Weights of a small transformer language model.
Size: width 512, MLP 1024 tanh GELU.
Architecture: LayerNorm before each block, learned positions, biases, tied embeddings.
Training: a variant of Adam for these matrices, 300M tokens, 4954 steps.
Each number is 200 + 40 x the weight over its row's rms, rounded and kept within 0 to 999. Layers, rows and columns count from 0. The size before them is the row's rms in percent of the matrix's.

# layer 2 attention value, 512x512, rms 0.00879, rows 355-360, columns 384-511
092,130,155,224,217,206,180,210,177,186,220,304,207,170,224,196,125,260,174,215,170,187,162,262,102,233,215,211,170,226,183,199,189,224,204,268,210,227,199,189,124,275,206,198,255,199,162,218,148,215,240,160,175,182,129,228,233,219,170,134,178,184,165,177,160,147,190,158,229,167,252,199,203,126,192,232,165,250,212,256,179,199,272,149,223,237,290,316,139,112,157,244,179,147,203,212,200,182,160,201,173,167,230,169,273,207,196,203,181,159,181,180,231,223,205,199,230,181,232,198,241,182,271,286,244,148,213,146,155
088,158,180,187,156,243,223,189,209,275,223,128,232,191,222,179,145,235,220,223,265,199,254,242,217,168,295,208,221,232,227,201,211,218,174,183,219,218,256,159,115,245,191,225,274,198,156,213,77,135,230,136,190,153,136,205,223,115,195,151,183,242,236,285,199,190,233,202,175,184,235,155,221,282,221,271,97,255,257,179,163,255,203,211,188,255,220,261,185,209,164,279,200,239,130,245,174,123,198,278,150,177,236,273,247,189,245,210,184,222,214,159,192,161,323,265,232,212,172,204,185,184,195,172,277,207,184,206,183
093,165,175,185,163,191,209,227,171,205,246,268,193,184,198,167,179,317,140,228,221,242,231,243,162,232,185,231,268,218,180,240,217,191,201,154,236,175,209,144,140,262,195,217,246,215,150,227,96,242,219,202,167,201,163,244,214,160,165,223,210,218,144,230,168,202,208,208,198,274,241,201,220,181,246,209,191,312,188,159,162,189,196,201,216,224,210,275,166,186,231,190,169,191,134,205,136,176,194,250,239,146,147,237,199,189,241,241,223,233,200,181,251,176,213,198,205,228,265,151,203,200,257,200,227,154,201,186,224
082,161,143,203,178,190,211,217,221,128,153,149,198,226,162,135,245,183,169,226,228,222,185,180,230,229,210,161,167,168,247,211,145,197,210,149,154,176,237,264,272,197,193,226,129,212,202,189,262,182,184,162,267,174,188,179,136,187,221,281,216,182,111,135,207,184,177,184,209,187,238,234,225,175,125,162,237,190,162,186,205,189,180,238,182,176,128,125,174,156,235,167,172,234,267,136,191,218,204,235,156,202,187,101,178,220,253,264,222,264,193,209,123,185,180,191,258,139,222,197,176,157,176,153,221,226,159,195,253
086,185,249,160,258,202,234,195,260,177,227,163,199,156,164,222,165,250,146,172,172,261,180,174,153,210,221,204,93,167,133,217,240,205,180,194,154,229,98,198,145,180,179,179,150,259,129,234,179,196,247,169,211,168,182,253,158,160,194,184,144,167,164,105,189,175,211,171,199,190,90,288,197,211,158,224,240,156,227,155,228,223,180,152,126,193,119,173,179,185,212,239,129,205,208,193,163,217,225,159,255,227,168,186,240,155,200,185,218,210,151,156,171,177,225,227,250,214,299,198,128,178,251,154,212,244,183,183,182
094,225,291,145,250,186,250,183,164,143,190,308,178,236,172,168,184,199,210,238,129,211,225,261,171,221,184,253,244,273,199,209,202,247,166,164,183,203,217,236,270,216,218,214,197,218,190,189,267,299,136,122,217,262,165,179,204,227,231,142,192,194,307,153,215,184,144,204,175,200,227,261,221,121,197,213,209,187,130,124,227,297,264,250,201,191,171,182,196,216,252,229,187,167,156,205,218,200,185,275,211,308,138,174,220,165,287,225,198,199,207,151,162,130,200,255,221,203,231,197,202,163,207,163,184,259,163,169,261
# layer 2 attention output (transposed), 512x512, rms 0.0138, rows 355-359, columns 384-511
081,251,142,223,192,206,213,180,235,199,197,158,198,202,122,162,193,178,178,187,170,238,194,192,210,216,211,198,211,200,214,175,242,183,207,240,220,199,199,266,201,171,93,203,123,210,206,333,185,200,206,221,173,157,237,181,274,204,88,202,193,198,174,197,180,192,208,193,146,232,140,335,135,252,229,209,177,188,168,180,208,227,180,185,195,160,172,277,175,229,233,236,221,216,196,257,185,190,221,220,184,169,198,193,221,226,216,236,193,236,143,170,315,126,261,204,233,166,171,238,209,264,207,166,182,207,161,235,228
076,221,160,231,169,207,196,187,203,149,191,270,173,207,175,165,146,209,182,169,196,217,188,253,229,228,153,178,203,189,210,173,174,166,215,331,260,193,195,235,194,198,132,187,245,220,209,293,202,230,190,201,190,156,195,200,355,223,132,216,221,184,218,168,180,176,220,194,191,255,201,265,160,237,206,245,199,208,189,200,197,231,195,204,234,159,191,248,113,214,216,239,189,163,179,218,202,254,173,169,199,207,183,187,207,195,228,232,218,214,222,211,337,150,275,219,231,157,211,209,250,315,228,165,174,182,213,204,247
088,258,191,222,174,233,195,202,296,201,203,197,171,236,150,184,187,191,220,188,162,228,193,196,186,195,199,196,207,182,206,187,192,200,218,253,213,212,208,323,200,159,95,182,116,231,189,329,199,183,206,217,189,139,221,169,265,219,65,207,197,198,198,180,178,194,209,198,153,172,150,311,141,275,226,253,138,157,203,185,232,246,216,183,212,166,174,263,138,212,192,265,223,204,216,241,199,190,194,186,166,241,219,178,201,214,187,203,209,214,124,168,267,143,255,192,234,150,175,248,244,248,178,162,170,195,176,211,227
083,194,261,188,253,199,215,199,230,228,213,195,195,168,217,245,258,201,197,186,197,179,214,129,189,197,210,214,187,205,184,214,189,187,238,76,155,185,165,202,192,225,233,196,142,175,229,86,194,190,193,194,192,264,192,189,73,224,248,213,213,216,189,203,212,210,216,204,215,116,193,132,189,178,200,170,211,194,255,192,190,167,246,210,212,219,207,171,255,224,187,181,238,234,246,176,192,187,222,181,201,207,202,225,208,240,110,184,272,172,144,201,5,240,77,165,113,301,196,179,197,77,213,221,188,211,215,238,169
084,218,193,171,219,195,208,199,271,236,202,200,172,195,216,196,239,210,230,222,169,195,198,118,159,198,209,188,179,174,234,182,269,216,223,96,157,176,206,287,224,185,169,229,29,206,215,191,197,172,209,210,207,242,210,174,110,219,113,219,199,213,168,234,198,200,203,205,176,109,152,221,197,169,243,180,225,173,198,215,190,173,197,201,222,195,208,234,278,213,198,193,231,222,233,232,170,194,213,218,206,182,202,213,197,258,151,214,238,206,91,158,41,202,124,143,185,269,185,176,211,70,194,226,192,196,199,225,186